From a checkpoint of a small transformer trained on Wikipedia: ALiBi.
Each number is 128 + 32 x the weight over the matrix's rms, rounded and kept within 0 to 255. Layers, rows and columns count from 0. Numbers have three digits each.

# up: layer 6 MLP up, 448x128, rms 0.326, rows 54-106, columns 0-127
# down: layer 6 MLP down (transposed), 448x128, rms 0.368, rows 54-105, columns 0-127
up54:126076128092152187092150103166146148148032172154113155081144213128107083196075085117125158055141146147092163074145153132026142165124095161127139080139143159138131072130070162144124111145086100150117127124108128188186095142140119076117054098119156198107154155128087144165134161087118117162111068143147129072208144141135183088123177167143129185157078133132152075147188089137160041187086
down54:114175111070064177166130087170121128138080188059183138136153212170064118108000184118182163099168084132166107124174104204162153114078132150047146137113140165121113201094101131132088147137135057123163126093105096184085105130237126117075056137113140125111148125022090158113150076091163144168145140110125123132134122147087163032168242161121108157126166119085104147155015132166164143182131
up55:086125137085147167163104092155104163149121162149117088130151146176125099169132149131064140105144118194131141096125144173107138124099084177165133074110148144129126174105085150146145167118138140106114114090100136159082094145156133179101110116096084201112188088156138109090131156122074113097123075110151130139150105142093150148156164121097184156100087043124099138084181158076134127125098
down55:163140142191116071107110072110178152193121040116075121128138093123169097121120104133117124148152136132130125175121147173163120112131108114137176144127140122158141122117114123122077094176160118117118120126080087090141132131171151189162175141126105150161081105165108109121177113164097158153184101142149072096083170094104142086129132121140181152094144050178125154118098193051132169073116
up56:141118150136121163126185118142130111191154139146117136154144143131121148112105089055093145141143116149143166070123144116101171143114127085124142115133153149179140131084159146176100125133069144171084116056116073055083184163133110125067110159146060150103089090107195109211130104129162118147127109179127180123136123130161132123099141129162084170139109202128090107159107116115122092114124
down56:137130150170120127115100131181171141106054139064079148135130061133160160104108117147108156132098092124135154157111138128089126140145138133087096149105038074109113119088160136170176137112091158096139118108142163148121159143165180127206089155110126133139096105104130149146131095162132179165119125096126128101120128052139127131136097136144123099199062118201165144082124126137148144166139
up57:173137129091118097115124195135094120117141106139106169098139166109110103118137090142133162131110117105181130158112135117184149114131124148157147171119068130105173150101120142144122102130057040159126116167095193108116123156072176157082117079114113109157151155102157067155087191096082123077085125125037103158092097093106161177180144157159134128179090140185091194139153130115133087171143
down57:184166127138137136068121106129120115079112147126144074141103124127207144151092155148144122101103104094138113138144100131150081080183136162186141116165110136163188106116073144117133085105093120133190100185075101093144077167140112098121135111108205159151124174060109145202097124108077143130113169122131203190083113087116148118148149137099176140103176095150105108168183078118161075132106
up58:133103157128105145142161177139195135116107126109133168148174121104144102127138083115096134143099143154108124108144144155100137067099099123164097149148110111154121122125156151123167100108125107125132113130169116148118105103102119139156105108141130169084137084114094159137132122123144152129153127114161154166097134109132142105173107115133122179158131124160114159121064084124089114130153
down58:138147160144146143117084131089118135131126148104134073128129147162178153160138132176131147109096137125114105150130096097117126114139142133089160127137124130102111143082097139145134147138159101114136136145166110096116125117124119121068114139120143090168091159155122131146079122150139119126081150185130151100132089115129168089081123113153160085130126127117133123139153119154136127161138
up59:126097154131145142128125181102134152103178101122070120183124168111133069140111182137100169159098090137174094142068149166063116081173141131119100105079123102182077104152145095171110087136132174127146139135120156093121158098188109197097138157132120124108117113093122183098097157134171150083118076061122108156166106135167082127143123150148107127150180171118112077157140122132135153104140
down59:157180124128128094125167143169158191106118125102173114136103096095095165111105089112111131116202128106113138102198105109181123196119162160141170104170144127165131107103134096137124168105110155106126076114169093119131134129187138132067144085176126140122139172156121094042149132080111157175132134101134144128122124129140139113130093144102148133082109125157115176115125112095078063121094
up60:129107132133126113142136120141156125104127125156126116136150152144113118127122140108143118138133121111123130165114119133146103143135145128142139131137158117132132129148129112122128144116138148115128098114139121152126132121136128096144149114101114165129119139139125113101122106135124114111104113125141136110164139122124132096136128145121151116121131128124144123100149117119100116114126
down60:134119123134132116122119130124095153121148106086096117142106099113128131113120130163132108106130133131146114143107111140098146124116135120136111131151109130125137118116131136130132125145134106149143138141108131133126119130152130142135122123168144131152124109182149129148134142126116140149142122124087122141083118122129123130121146130114110135123111115143121144140126164123150122121155
up61:180068115115161185112202066126083057109123088117113113116138128117167077120108129115168163147179134139124133145144158149114179127167147173129126154089128107119148161161104131146063102119076119121084097112153142096158117132092129144146137119147131171126084136108090137136163101093158085125091106151140178120139157154163111091170146087122116115179147069129159144144116147137093157136109
down61:129161151131114149104106118169089145142143153107151133133136136150147106159087111096106070153119129070130131113121096115087099137113205193172154120113142089132077114115104103141139156105079127148168166120146142114148089086093135140146105134173137120129137108109088104124119142153105167187128098166144208109102166119192094100161140108134107116070153127110116167103125125105129179111179
up62:107048131122107157065097090091142121150151185151086109110077150178179163122116164161176134139121144130091072186216154127143100155164093117092131075052157119104152103177141178117112118168115087100105092123136094119110070115118127146118151142139100115123165137161107120168120110167110159124128115101158152121116173156154124155145141163150143122115088171133110103134145070147067095105175
down62:124185106138130093168148092146193140138111179070141063139105158106156183094145151110091142164123149122164135149107081154122157083119126108127136119136134161166162167164123081137130129093120126128148171086093100098137084132137095075149141085109100113104069160072169134148153135130132126127125183095164140144113127090175124129163136178139071188098164125109065120123068155087200162069126
up63:116111145145109191065226104079149080108090152143162116141057171089185000150155082081171142095128075093131188060120150170119124119138148113119092130095203102176162070111106141217173141129120104141134194119161044118166164150114084139147092121120107092123165083158169179130151148134105122135095096119123109081105159160153159112155193168158093121193140139129202137124200051084109148013105
down63:166133145111150173167167125129071120099148133016150181086097128158144080151104114130083153158191100111143100139178140128133125151191169109101099130206033118081213182059132075176106135106069063121100151180130231101162151162098159064130120106129088132104080156000141101147099181141128156133157154067102122062095126152096179167113196140182120166185160148087090151150119186080124134105058
up64:095114152063174068123125107141100123124078108145087132148128144113111099080115166053130159196197194088137097131056085112141097163179090169180169151072151136160116184089121104123144107129129112220130162187140086148169151156131123183197152163162023086114169128142112079147083106101169117130146075134154065117081132150138218165194151166143131114116116065165149097100098071081124145090158
down64:186172139158169090128214119096137086186169192146139149167059136132095130110138211099088143098106139104080148074063157121147114110164148151122105144149150130165138151153092166199137105178146088150124106050130094095106153100113090177126159142076152022103116075200079136161103132204118130083073161143124077121172136058047093097137125164102111136122155108106065191150144185126141151079107
up65:088161153072169177100137146128117151170155079118150156140140160108121108139122118092092146175121095127113082095133126185075122083116164151101087159098156086137151136124129103165134134107139137175130098110139148146055166176059149123123101098104084151146106142169121135144176116125138089142141141120119109107126099125155134124081125140117152127148092135174167087129145139130138149106098
down65:136164107154131103145142143117109080104121156096115114140129104067103094156094131158120110110103181102123127143112112106136095174136141141128178121150131185073152158132134162153093092173108122071150128108113109157183175087134200145108089152129143126117103185167143106042118091121108122144116152135063152171118111153105087180114119106170102168078121133168114175082169112113113159099183
up66:037057132122139111105118093168116185122156111124101147154143097139111110096149168100145208158168154095172150097119136130160145095061105102102140093088169138139146111095132087089176089064124138122120126167089064087120167136141062128165141157152195072141122148138161150174103087161158070112144175206078073137111109172133145176218076168165099103072117160125116117099124112164190138112135
down66:093180130158125170133072118156079071184165123079071108147144096160137107137070091147107149081103118124122123153075085213111125138170158146130137097182129112150142110154104109142115139150176140099124140111120103142127232155119139157109155129085145129140120177019147131156150096070120195122090182121190144150126153113155125115135125099155189099148087111136185061081096120168141070120101
up67:120158170114093119169120115146110164103158102096064155170133135127173123143168119063130149172121172139157108138104112163113124172123155121119135133156171089139138137124130116140116094121119106143096089168156111139144146155148110152197069100178134153137121144134079132096091124155149105074115117138141099095117110150194089089104106163167123116156117155127108148083103132092117160071088
down67:094104153153122125091099136111125076086136109138134147214112087115108118145136105139138071094142130109120108152185143147146164138131124145132089137138132141111123088076160170092089171139181125052181073093112166176118106113138137188106151111116134125100105074191165141109114146128138142120101140169154140132106120141121142123090148133112132155115167117147143133164117090146135088153145
up68:079141114114161118140139093137156189124129096130115094126097149110122114051135144097199127161103087131135103134126090116159143100107131084147149122086077155103166146182108148093106138114101160103101125126146170113142128107123195170190113097167139157060092175060133140079091100207171140156108232090146136120120113151202079116114115129130115112157135197169132124088162071148135142109137
down68:187089087135100095166115139106102136081125177152161166145142076162150143107081109114140171056083160172143111156172123145109130151106168158130042141086099109130135167131151126108150109087167114166124056056105133157126110158074091153099125093078107153121175112206161191134118100123112117065124116146173146145165140082110145140194170140067153144111156140165120146083122081121096138146164
up69:049132110060166177176139101141081136135070118133062150076117100250132111158119171129138109164116102097145101164149091140093120193140152104113134183141059198167117144113144109117129146142119149118094128101118182177103175112140105100123128125141156131148108121077173126146151107100137182099124094151118142142176122135172193165142125166081085125147148098121126095079120094079161096154121
down69:153143177119169092126136151151094162132156132138174108149120168131093137161091112106172136082115152157085128112106129052193089124114153142163103032088108101113069130185189119137118166098097128166124184097111087120189112108117108164112204133156091144133117201099088163139161147133126146135127102137154138117162111097093063084158145143158093130133114084118088146121145132120130130117103
up70:128153140148117145145128076146127132141126109093142118109165147128129136107127089108143125111121086124082124128163157140182116174157126157122162181129139134102117076126194121145125105151117138130110140111094110114125128103112120114145137150127115124110120117182116159147111083124129123118130140149165163127132133132136135155157095106078150134128087144116157127107164097098109098124134
down70:123125105144141140141119149117103116107131136109113111093097096094163142172139114167112102128171176122192131139083115086116074100105126116115083105103139145154129150121096148128096181148159128144140139171152126132121140125166129131105121089094133155160101109139135134151152133105135130152134127083105093102130134113119108133126138153149134109139129111111127166140101181168130129143146
up71:122128109147119124158076109120109132149060140203074159132150196109127134099151115076075110119136111142128136150092107086198154092136105130120119198145101086122148136093112074108166113117154115147105094123153137149186143143168151126158087130101120132141176134113090100127151203131087110182147120134098122174139136171077089084160121103143151127109117145154159164103128132100094102128185
down71:113117171142183074112167125121128161134118139121138094127084103146072146202135127148115163105111115170123166123195113135120108110127153132101139069126123180116158053086074164128118180124151126171158086114147103106129105098160143150117132163077145108143117124124109129128174082066160096137151079114133155098139133166101114143139173168133149157076127049101106132140107146185095118115191
up72:123156135151055108094131123127120156113094091117140113152086151162115149118157128097134145149121132116118155121122126151152159098185126128155109109166074118156162127125126122079122099124147136169120171138090137105080158159142130146119120091104097129105088112124117155126174136148148182097151141140097094130109176104151152129124121115099173164134145158138114144091142120100145110114102
down72:122080161110148154075110116097112130154165129167145112113170085139126160132113157145110101154093139126104093148106149100091187127160152086135104055134130168146113157124115154140165149117149164113119067127132134084143112175107137164156123130110127141147088109166115153108135130120146117123084149122122140103168095080076136147121189138087158177074108127121127149167097171127093120171135
up73:062037149133065172114095143099133139103134128119127133102160132131136137119116190145122147074127145159117102142187133138135127159130093125091105139075110143087128100154073141059130122169166085111123163077185092152108139122133114123142171178145111089124120146125122130117098149188110137120165110116171139106125116075119085150173150177138151109128198112095130134128205123150084111137167
down73:145126093171113158097112122157107146102088104101088118131152098151130137113147139143143117107197088064144111080098110117112095122109163114197084063136094151142148108147140109140111107147112154139162124105107116191168072173142135176096095144103139101113145176101119107098136149149133113136153142121115177114218133132134072118121190178188093149121121121136108174126052159110156177153106
up74:109097152125116093091140116171111141188093153147119125075122131118138123107141100118174148168113081171089171104155074133129075170122137126117085121109094104137086143130094110169106124108164113126102206116138163119155119122093125138176131161115161134075153085097133185099165164173060091112110145115123106182147180130144098119170040172127120139159141123184134134082086116146157091156110
down74:105135118125151102142129138094116082109178123113128100126110137158098148138126126176089115158113143111148074165136068192176083107102118118151192148133147188165165102127084119094124161157132118117158118075165093122104150108139098129111124129106081123129138101197179115152085084111120140142139209127151100110127126131112160107122188102101103151075116178110117155152110149124129117150155
up75:163132186152142174100174124119123155090062137122162061130115152103177084177108136146115127097116162083126049086122110130211162061106135176087191128088136163140111158134088122161124130115097100117122113125124088121116136109172132148148148178106131192108161116126081133187081157126124117073125121123119140097150180108102134120085164077103081177118119128142124180111212084172136243112050
down75:201138106164138135106162074153146160137174163113100110084135173073133097128144148107097109160170111170124070128127120127191122180167121126196074126174138175085123077124118124108138138112065129115120121146127082056107108082104098119137123094147095112161117119133136109107131108183212091152131103139088147124071120175138155124134139178140153140140109126077151147162086093070110140198150
up76:138140129085083208122073098106122149149118167075079169094140131076120101129142092061187122185103163119132131122155155144154110122178122138098079128077116123095124135127178125121167117108128150214109105153165125080182191127063099124129183100143125111143139102150148201156144117148147091143116148146068150142131136054185140131165122107157066115123128099121156152143165062110164127104108
down76:121147130124130109162125090149108173162163170195088087178052114085152188096114136062113114154153162059126170108176199126089105103104101109130099139146101162143106147148130122191090145153165174096214119105125093177133069105133118169139148098084089088130113147086131091066156169176161166112094093163128120137126116104127148115095188216109071137139158062179099122169086121095122145172065
up77:088122056131147171153109145191175166187137100074155132220149081143162201146183075149163166141155152073098105149112150128122126131151143164115106148086144140149132106144232100159120111082111134165158138119060156041053083145185112067184055123131085148149108113130073138112135159159129106042048116166126106161095184106114173066172165183069158151147105144106103079109112092164101150092166
down77:184141105071177109140110122169174112145100119184074129074064091145145115122167104128210042155168072160145129067115120129144116137118160134154179092166175142119218141103109086136124189166137080099117177140128109199065158143147135162146146139038117159137086132045146054092124114123131124112093186141159063187148126142146098156114147114091097089118140173084117159104082093227157121101148
up78:140184107168145141166076062122095186180034147173143137072141182141165173170134120144140109175133159124166115147127129097071101083139152089147079135128166162115093089145134130065163106068163158156155108095075160118043139100149082071060141130103093155165153097089107102121116168122156102117154109150094149126154169099154153133136088167161143104127121071127133102149102185187134142234111
down78:147194215109013096137125138128068147091086099120121093180142133077107098067142161115090128181100140108092100105173178123108137140180178095069142174131126119095161164076135134095142142165102085143097101170138142172151114123117123139082118093128087151113107177215111112180138142101135105241128154107088102131034134177168213146105167113124147151108081169114105124108138166128142114177095
up79:099138155120126110095104133130138109098113111152148146151152166142117159163086146109111130107125145138140098119108094099173159142113158148105169151130107155119113141161153122163093141136110107084098115085117149124079162103137107134131153162142127162094163107108180112152103125174131116116140091089136134164133108118100158107173169116149058096126134183115109144173120104156138131146062
down79:114110122145087129126153135140155129145124130136138150128137141121127124094129113145159141131124083141142162123095132161134133142097039115122102085123124103107134104122131149128179140080138164152122149159101111171107132174140159120123133124105133135144129165194132142066084166107115135130089150210123115133143113088146132152126118101138169104093104117149172153111099075079114137096147
up80:130162124106135074202112114108123160007135130236110187049055119105071164115149161131165080147190072147104108076100139113146146116091097155105133145082123240148151149122138095121123179152156140077175167155099138169088075187111121088176104165150143128144209096132136098166135119106078101089135114138104115193126164157068133109155157133139101166105148121108179145128062073111190148099135
down80:094148132082138134035168179219101099131144148163100126141153099122154099179139152102143114052105128185112185085157050119069104113108114135137120108183128101111120215071084170129119106103149097122143175151060162088063119147142170219094133120140130100141194124055123115102161084142125066092124177168080124164189169107152168134071105180145129145203122115114089177141091159164136126062136
up81:204093076174101110148108150097056156144086109117114116097092122142122108172191165152147117080175134111179120124169085158108078102157112153087131106076138185201120129154089150056177066166131103115119131173153154109181076093123119114132099085079095184089169115087129143120069165095137151174191109095116136115118166180091095171142143113111174127180143139162159167082157120143081205106158
down81:095136144169198135157158132129147141208065120214139207098069067141139103120138143075138131124151110100146098037142118092086118105132155170109101123140131075105116180153161140145123109167099101111079146090126150151110172096182081133176122097144088092144144139121118112111129123130179131131183158144155144111175151143102116150090072145108066115119106094101108135122143094189149121132163
up82:126164139151118160144120124116116127118164123128154129114117127155137175149150154101112107144167170119160138095138106145128127137111104167125128114097122144149147164128114136116114145111115112136086127107121093084106116142102144144121131109121163104102095138138142104121140138081155157099086105095121123147142154129119104126120169112148139110093167110128178149089112116147140132112142
down82:138105095118140104144132135121122086161110146129111149095162113087104125144142141098141123101114154133125094169148143140138130083105143124094111096114130107115153109138134118163111135099170133148138079158143104111141108159138159164135158135161114157156126121115114114103106122149115145163148100145130127098066132134113126159151116122161120135122114151112097165126135146148166132131130
up83:135113149101134146182156124163075158177149116082138097155089108155097121111163113121121186191142118124144113151144104234135112075113090157083123120120159149121118090158182180122235121085086138143100064169162129128129186107131176081165138125142070108105068132163173144174135107118150138102093085151122103172105116091109106097126152102130156136137109048144169111095103145125125139099152
down83:117116174137091134122104179171112108111124082061067147146135108124113178136142103114113157081064162108129146151151141098095144166170178103112101093155094120132187086100105126089146147086112105172135139125114154131144074160109154149159137219126091160134049135106161185111032151121136120160122111131180197180145098143138096140071146119128083118175148168126133133140127181153100110054102
up84:108169181157101130110148169118113102070199157117178168091184142127161085189194156153115120140100133196173119078118135156116126131150140185049127164119107102144117153074118121102041070112122101139090143110099186138095171129083068167212130130113184107149140107138141120136124070114124099120129161095168107153080209043155103125062068108129167150132154122113107059120130149178103113088153
down84:136140078137141124193116100153106129119136101133146093116095124163183184185093117151142131110139157228117128128160123109101102063067071121124075119093152202066179103116194107143109087154106090062100103123181162144136130245119138149087154194150130116160131140147207151124122084088164114159098121114107171172149094062148123095058114148111095156088153178035129148118104107153132106104151
up85:092157080133126188104142093131094141190082127093163104105165111119207090144095073134155104139142132145165082129110158140135126167137141117114165129116135132133145104137100157137121133115076126147141103167096163133139085121172130161195089118190116116118130100058152155174080130100107089136107156131117165168090115138087121100165109158136109060115105175154180138097138161104136152160098
down85:087120184121100128138040119086178162066118109109138120173123105172144115124104105125134074114098157138074120143111130084131148105136116154134086146083117111144123175173155118154124146158136112111095090155203098122159201111170142132140130142148106140172125167126104127088123102128093118162151172160119108080176135090170118144111155175153140146144121124074113120144137051112157156091131
up86:076114144152155103159095127069059207116156118120096126141109085204162135118112154112096173169165139057127110072128176127140047100123131078131146132107125214091113145088155155109070128081108134120143143118050124213089124140171164225107180077117199116123213098166068096172154092170116097168082138119127095132184134190071110165167105158138100125123155115169182115088092118136098042089146
down86:115048129143119066159132152149113099127117077115148124114085082098113153118109165146122151123090185120122014182059073168168116151123112123098132165158099162139049126106171142147155217109120132089160118147078146121075103193111116107113135139103095089214203140126164120146146084178134167134129111098133117159105079110087126169166192135106180136119184175118187122098118152114137090185122
up87:093102145142118124152086183175145142170125112105156118156150157128109194094082160116095150118106074150103105114133132154171132090130127107117079110054093131184148138110139137167115138164171110156120126148121131149052163129070105127145155138142089164097126140154167066090101118133152141080107083098126153161118127129128126150120123119098128152099136149134155081109133117184195126098127
down87:126141095148140071091171120151121140138116144159100152140145115127155121154138103127145128127101110098170090131122126139095114135153122106092158103129142113132150123154077122123167134025116167132152140103167098080192088110162137165071117071123170153130168140175107125121162126106110120172166153139128119127163112126125121055160156153104148105140111131087099138123134114125138138170130
up88:155108139128179109193120138128179139171130167137117132179113091145132184176083137103154139095119142061135071136130135149113172149111205123176154102115110077123104094144183122115160192167145136133033077133157127099184154121108134076116151172140075107074086116114084116163129085110097103107142081102092130139131122153124119181166162129159150154171124132105180101088122109142116116132069
down88:136177117113158121121140106094134142166101100137176142067133140150137091112070118133102151185132153128125211130125139109053093067109105142102132121101092155126079170087096133127111120114123080106136156153127172125097158181193139188099114145118118103114126120105134104128106163096104149143123105130148106147065182142138148144133159149136082076088198181133079148131117157154152144137160
up89:172111130143142134205088119124088137149117143147120092110184116135147112096207084095152120128115106099120100109134138121141187117153096135014099142196122178135132183110208085132177112118091132134182136065115153098078156161155077107131108150110060052186166109110114091132109165082090133118138178165122183165136107141150178147157138057100177147105074169155141125081112090155128085133165
down89:144190118151154106029147174114108145105144068155113082167153163183122194164053144122129143130121085070114129135151165170072100100145120089181092109092088141139114088128087161116095121154181117098067132137212125179144101088147062130084129099097126175139083177221189138164121151195065174091119056163121160112057152157148135095080200157171131136173090084162101114164138088092127118108122
up90:122134126129081207125152192146142115109155115172128089119106196131119079151093146156137129151153108193148078159177110127067140177153135135121102114131135102118121086135140175148130111091100146181125094117118173015105115105085133163163062110163125203165122169115104157153101106111150159079142128137089103111116152142130127126118134076072153143188073115092167115107154159135107197103071
down90:063124166148116093150120086126145133163123179139184128146127124156129117121113168071159116059114139127105091133159166095150095130071136169116197088100125114133156115115121131161128117134127162117098172141105147179098145125180182079112115146123075117146156071110158138172163118140152110198175106145111211112101060142062145209107091137133080162124094069122112087133119042130157115153128
up91:083126115136101114162174130164119116135135139163152118143117127122114129131143101111120135111123174099087162161119074138115119110094139115154086131113133133125150116108144158140119095108114152120142150147131148121175135113152131107156102136111112143080149100100138147126142106115131153118151147141128127127125130123160165078122184150146165095154125128107135146110115102134102143132104
down91:167134107115151126141147155131137163128114094122098103130141136138094153105136132112094107120069100192102113101107125148168169133140142122145141101133108115111133143128145144156126181159099123092158062135094157131132124105162117101121120144099138148132149149129129159130130138111123151158129140143110096176061150127096082127113146100118126119150135152133106109134123132133163126096131
up92:111144030143123187116106124112198094135167119145148144098084113113120138152106084099084157167139130155126127126160155120096117162124090144110113203128110136186097146118145086093188089114122151125124163117153068139189103082087145109097169152179138145113185203091095138050110124066087109085132102148172156126164104080178156088153225125123139135171073129129155144123151150166095160133103
down92:111131158139182106144092112115127157125103065083065080147153175113152065134127127118186154111122124128093152122110163165191101143132155136188116116157120222168074067102121082136128098148045133146161117132165129132138168124131069079098124074098181063113181171148140145148136121130183134152104059121123153127091108114143099139119127138090150103088114156144238115137125091125132138136176
up93:104142078188142137094141112096146140191123171167153206196077105069162133078167148112192194178148110095139077108129178142133110194163168114125154126106124127188131139149109117121139124182062063133165081104071091133112058130135153103137083121106158146121124149046132176108167117138135199073110153150118133101076128111139176181104115099167133134096160130114138079132097102090073096117066
down93:124148090086125105122208162076109068134145138110156113114111127134169124168030156117070057127165155131164103121194046111165143156115102149156148124046136150080092150144157101171090100112180127099149085182196113083131094123128083138210146132155150073144091148191117116105104157128145107130162231099119184172175135163117111084124085138119095173122126068163132084137116132143090178146115
up94:151145157148097122196105120135132145161115144081087114118174167108158140131104134081184085127164116140145142159093147127168139129113124126115197186150131106115108113153147064125138097122150101112123124117077132162119144120167098129113112100121096064109152162106128097106169095137104154148130168138066092151236200167142135118155101144151088183098114141093112082107090101143109166054096
down94:094112140160102127069119111148124050146136128210155142165132098124152092153148155102085096087133071107124090020113110095074142150152157159157110130144164123193098138144133111158142190116136119151121127153152085099114164084088124157120132115133183153077139113197111128126152142132197108149152144125094188125137048100077115092182103133104087159124123157149111165196146114136079127168162
up95:181136143072126123072121190122152155159119150207070146162106155149099072216104099178083081162131119144136102157101133139146121107078112108147127130165186091125103070158156176118137172154093098146124078133161164085122135107118110106146071164145205156151118098135112103141044144116137132129140095130119065112147107087136098112162134114177150119128125103147101135141180091143169144147115
down95:102111100098092096077105137134120139098133150149153150161180139137195162076051166123133146143175129149115147100175185094164072162148116173039124163082077153124079169152132185106120097157157141068072138096148110163159107075164112126101150111149159095107156153146119117080128129159129126123168133152071166096175133128128171068130162134084121177097099146131147151100084169151086138099100
up96:158147148101133066097153160154116166176099129179074169167158102155081118158150158179107106115098152107155153112114107172150155149171130135135131171119110109120139163131143136097120098062121136094092121151140113145135107148075054093171099157112126090172155150110116102131086156190144058137077171172120069132129146133092130116125088167141133091123172091071139133130137093145093157054165
down96:042141097181140109126130165119108117167142123077108162070101115184162137110103167114141142094141107175158114168111132103103104231144150175177119039127172101144122194150123102149137161111141119108102102126158167112119112113119169076103129158110156125120155130135154094136137126130154068092079114205122169136094164121182112136115085054153090163122159089129161090185115134115120083135062
up97:124151149141098151142189072105148119120116155174122131112193128158114076117105227085121126065150151160087148101164136160152170200144064172116148100166125136156118099102090109092184065106087110157099164121113142132161129037110102114164056083185110146122149178113066104118156110132140124087128171097166161152121195129099145127107098110149133058143141183206131117118086123135105086180075
down97:128138137184146090132111117129092117174136153171169150133106116115111092146161153136161100107129163127162070067171115046109114080158074154103097089159052100141079135153158110100142030135082194159078111137187107118089135113102171195108133148199151071119125103174207137107189079176182151167098122118136134129136077051132113055152095174183118133169151068137141121100135128152093126159195
up98:112124151049145106164152123121120100121049097123137159121051149127142117081133123115123155180161111179151096139120201167162105135170105140083105128093162084118124110153092137078127101132102142123112139110173152137141105110119134124143170166143129175153163120116181192134136131103120084118160153149151119145107146138138150178097131090139110154113119111059122143114114155137116096113116
down98:156129143144170148163169100193107119183181124130093118114115117120193146177121179092145139083137120122129104087126128148159154169055142138125057123119147150171173071075109122177124122115114116117152108082115141124131174099175125118090156126155110117057132129169156094133091130152117086118130093140101162158118088102134133134116109155093133140134169108116152109100140136148093107135104
up99:151085110126078096139211126129095106096157101131106174203121150154120147085164131159152136076210130143048121094108166136082118123141053088112144090141133123159094144184151156094128123198118139114079140143170148109137159132159107155092040136180138082057123108142174154131139209154156061090165143144143120109128104139111115137139100068152140152164090089192104097117153075184096158125114
down99:140126134148113091122168101130096219111071141116140133093112141144158145116171108167198135141129123118153080112157132081194107144108172164116116164137174096156196091102124076109165150074139150145091131119144104125114098092093196083149102174140135093162114145120128140175162098119143116095043109108133145153121120117122106087158125138089174084034144091147108106158147156110147124140141
up100:160157117123126172161078109156117133094116145155153137125097117126092089062151099173099147100148132187099125107148091147139179115194130142109136166128132129132152160110148129133171107143103192135084152152091104155108109138140115089134081104102142139133153148146115128114111154124117102098116104149144150109126141134140072145136110098098112112105105171089177130146113166061162143110087
down100:097091162092173095104118151139123093153121132092110144108126136145141119173149154103092155114092121134109155175097083185150167097093097112143089089132095162172115104123161147138136149124157107088152106112135120096164159180153121122081107105139135150108106115167144151078132140136190131173149168141157103134130134166100123112106138134134109093092143130136118102124102132163134107137117
up101:159138129131149086178141172092093117157125146094124024113143098138190129126116091111111140164121082101159171101139123096165144062140179090089162214125071149121123104124133099141137181154128102115130149120133107122057136119122147102165110158094144083140141104096143170181149103146126149103107138126114149108075143188095071168144132126118098135121187147167176127135123146127118146098101
down101:174132167136153138173103185139137061107101126115135145151152087088093119147087128094078116171148135112112118157150117143144099192125146114107091125067154131097186142199137177152117080142132147130110099167118093114165068092103110127155144092153139136154165137192149152181110072129161112094140113103139110132162137166085146063112142065099117201111156182177098142128105087101088157138064
up102:099157157137134117113092133094059095120117125201119048162150162140124053058127136073132157138180150162156107132073176189126104140150157138174058182173133095223194151152176107065130100141092119102101144143150139112155252063141148119187086165131144074062098148203077031179096057064157085133130088088057071128156152133155102098130131148154164190107105205149146127050134060121104169150147
down102:152136146129150084110172123068137136097121108124186058189076192150069073094105115102145170148169069144088140176134141100086095098147148084162148206150098070137114161137148118112056113146143210161107139087165103141144152206100187176126170166161141055163057195255049094158059124129176131107136036030090170139131155217146124123023129088119089126063117120114112134099131142078123201137155
up103:118123129162158120121105103154038097124152100114117118163162140111142102141145136069107136161131103148127110134107097140176139126153117124131148133136110078151127152071131077091107144090112133137081086098152175112102153174135153147140119152129143125100151112153089103126129157123133088162134158111125132131095129119173128137106134123131135158153137171089167115075105122178103159124117
down103:106162137117166104127124131120118059097154176128097140159158160113132024113129111159144067109155092159124144119115114185120120147093119115111108176117151134174152128149161146169126096188124153084118142110157134157162152108104112144155110103127138088153148126228085125199118092130118097117126116134099113145130135121134083086142121101123084154091157147091120144106126160121126147094146
up104:094122118154145112117083099185147119133110170143183125132172146112149136086128143056172182110154112129031181109175126078137112154095092134138128162079169134095158152140165132140120106159106116145105104104130092153135094140111159113133109142199092079066156195201099123070075147102105102174158101086070147210211145132096088145154049184180084186135127122081114082102133088147069109099167
down104:121084084143125132114124152118121087113160139174158162157132102122120110152129138149149117084133145203101136111128110122040108092143151141094110155150114120107081087132174090147097088128100108135117157117129219122144171147170158158128163167054147129126156110255137187086105115167135141158087096114117158143134150141140178138061119146119114052117101127227034133074125138125139099123054
up105:116139139140174133097137161144117140121125156162113107165143184136106117145119159125131117081176166183090164100054106150157118129155105133132160135158118130136130103125159130128086112152064095073076133122135211163127204108135123189079117098130123105099136124162100138156089135113118073116086104109078095097093142077117103065167159082138195164107094176156121141081110147133087169127130
down105:084101147174118087137071118149151123194125108111128112202187089120151143117134106041146101126057086148060089139105134144155107199190138139203154102158146146153139122124150146106085088159065149107100184113104110072152171138160113144174120115102095085116117155253186083134139134067202150167094103113062142175138161092148162161074135147084145074133132154102118139123072120186131096120114
up106:172118086082204091142091125140113184084118177064135171145212084155130200143136135096161153139166160115126121135115152178114149096111136138107085123095151149076072093110155124075132088136082100120123086232119179128139107160102068158068097083172087091153205110102148083151153096206100109081150160194155119164163169106110126176124127139087097125072142126080144102124148154149149071111115